From a checkpoint of a small transformer trained on Wikipedia: rotary positions, untied embeddings.
Each number is 200 + 40 x the weight over its row's rms, rounded and kept within 0 to 999. Layers, rows and columns count from 0. The size before them is the row's rms in percent of the matrix's.

# layer 7 MLP gate, 704x256, rms 0.151, rows 0-42, columns 96-127
100,228,242,208,190,101,209,180,208,229,227,216,209,216,167,211,239,165,229,169,196,197,225,272,206,192,180,219,184,217,189,125,229
103,181,246,223,132,211,280,217,168,295,190,234,225,267,227,167,240,290,205,274,193,212,155,191,253,164,248,110,199,213,209,240,181
101,187,141,210,189,133,152,247,199,220,199,193,169,209,148,183,170,244,224,208,219,175,222,195,215,237,201,204,224,162,166,348,245
101,220,226,261,181,227,252,248,143,198,166,173,233,193,178,169,196,268,132,169,174,240,138,168,198,186,227,225,162,260,194,237,208
100,244,210,186,163,202,202,163,144,181,175,101,216,152,247,188,219,199,222,232,225,163,209,220,164,166,183,194,228,243,193,192,190
101,242,202,157,164,223,243,185,176,146,258,205,166,219,240,225,214,215,144,238,146,156,208,228,185,193,229,157,315,199,180,249,187
101,225,226,250,248,170,264,250,266,198,191,212,187,296,188,200,181,241,175,245,190,165,192,261,154,132,193,222,139,177,218,248,237
103,245,151,164,187,201,225,260,240,201,213,165,239,215,143,201,154,265,175,290,276,224,228,204,228,270,192,171,174,102,214,235,250
104,240,206,178,188,212,265,240,167,193,218,237,159,259,218,216,147,180,161,193,267,191,237,235,203,225,207,219,236,221,167,174,251
094,212,200,271,283,226,243,176,164,129,159,242,201,227,219,226,245,151,147,182,205,181,165,251,253,139,103,192,155,193,258,175,204
108,179,241,230,258,192,151,204,123,225,207,175,176,247,208,217,252,202,198,230,245,286,156,203,219,208,175,182,227,220,189,249,174
106,148,173,245,199,199,255,170,155,186,133,169,186,166,290,167,284,132,224,259,208,213,184,244,174,148,175,163,199,119,198,195,261
105,211,274,175,189,209,198,180,215,201,235,214,165,216,213,164,149,280,227,229,258,255,151,272,278,222,138,216,217,208,162,209,191
104,141,254,210,197,206,192,209,255,183,243,175,250,172,186,249,191,165,266,192,246,185,244,201,243,221,245,149,183,274,199,244,228
099,126,173,168,145,169,281,129,129,216,209,154,168,190,181,159,259,125,273,189,230,221,192,150,218,216,207,111,230,227,187,188,154
101,229,207,221,202,206,244,266,137,145,181,190,161,186,207,137,182,243,184,166,145,205,191,203,190,229,207,197,110,167,206,244,149
099,240,211,207,279,264,180,240,230,169,164,147,226,162,194,220,226,174,213,158,155,257,149,196,215,181,229,214,254,138,206,188,189
098,186,203,190,149,176,196,147,186,171,191,153,103,261,146,184,173,196,230,237,142,225,180,185,230,187,226,207,124,122,198,193,239
098,212,210,257,141,226,229,281,236,207,267,130,164,173,227,104,248,212,162,180,212,184,235,226,249,251,195,201,185,200,190,253,201
098,241,231,222,181,191,174,165,178,153,191,264,151,211,211,153,157,133,233,214,156,243,179,134,212,133,190,188,158,122,161,208,120
099,239,264,209,158,200,180,197,176,187,171,146,104,300,229,178,230,114,213,240,174,214,222,184,207,187,152,216,180,177,89,228,221
101,151,191,133,212,203,164,161,224,210,177,203,201,202,169,226,204,266,183,203,201,164,176,236,206,167,194,240,169,162,153,229,163
102,135,234,203,155,117,141,129,154,246,284,214,213,176,190,257,182,174,240,185,143,232,244,198,254,211,266,167,236,208,144,180,258
096,155,203,168,221,204,188,187,149,271,310,213,145,289,152,193,185,202,227,182,179,198,179,217,172,147,172,198,111,233,259,193,240
099,154,219,150,256,303,249,172,257,236,169,138,192,236,175,149,152,205,170,235,222,226,145,185,212,308,211,158,160,193,233,226,190
099,156,189,282,265,180,262,220,231,152,220,168,171,204,207,158,218,157,225,250,239,201,222,250,140,188,198,233,184,169,142,178,245
097,247,238,239,161,213,203,207,190,284,208,209,168,208,147,131,221,260,197,218,158,227,180,206,237,177,178,173,201,221,203,214,234
102,202,254,236,204,202,165,296,198,86,118,236,231,190,222,156,233,276,232,165,167,241,169,203,146,155,167,299,226,201,96,232,139
094,166,241,162,188,226,206,179,196,221,104,184,237,237,237,212,194,164,194,186,166,210,208,195,270,128,155,159,204,161,146,155,219
100,172,209,174,196,219,214,227,149,217,125,203,154,190,224,215,244,188,174,242,223,132,181,207,169,208,266,195,210,202,186,212,192
097,161,189,160,205,212,206,167,159,208,215,157,147,263,190,218,170,219,301,271,299,208,166,210,187,174,186,148,199,141,220,214,225
102,206,195,194,268,204,180,154,230,221,216,240,213,197,211,207,199,229,194,289,99,213,204,178,208,117,174,204,195,247,186,245,217
102,194,152,197,198,234,133,224,196,257,184,138,170,205,150,157,149,248,220,187,217,218,195,183,172,161,123,222,272,187,214,219,146
102,184,176,218,209,216,125,235,201,214,178,272,218,254,150,221,161,235,276,234,179,173,205,172,181,271,181,222,161,166,211,208,184
102,233,227,211,215,204,228,157,242,176,196,202,187,186,236,196,197,198,185,301,220,137,175,212,196,217,224,250,257,189,159,162,261
106,179,247,228,262,220,215,238,208,206,152,203,169,174,141,214,151,202,198,257,190,199,244,247,251,206,179,249,215,171,198,181,158
097,241,164,211,155,153,204,211,234,153,218,167,180,228,246,243,188,191,244,145,155,132,126,225,260,211,210,182,221,200,239,220,202
104,177,210,164,139,202,181,201,138,187,178,215,154,201,159,180,193,210,181,187,214,176,227,167,176,192,182,196,263,241,207,217,153
105,189,175,227,195,195,250,190,108,215,241,235,163,150,235,225,263,147,220,255,244,179,244,177,259,262,261,225,194,252,212,127,269
105,227,192,173,304,190,185,244,268,244,245,177,150,205,192,173,189,219,154,169,193,169,238,206,205,252,158,208,198,131,223,159,210
099,242,180,276,159,186,196,223,194,220,162,239,195,188,196,182,200,195,177,180,218,194,258,178,225,146,153,137,225,182,205,182,204
099,239,270,165,276,212,176,210,154,249,231,228,201,258,232,182,130,208,193,178,176,117,179,196,168,156,181,212,207,182,191,181,178
089,175,192,235,192,139,195,191,250,159,293,171,250,97,286,245,246,231,217,106,148,196,237,230,172,179,271,218,274,165,226,91,270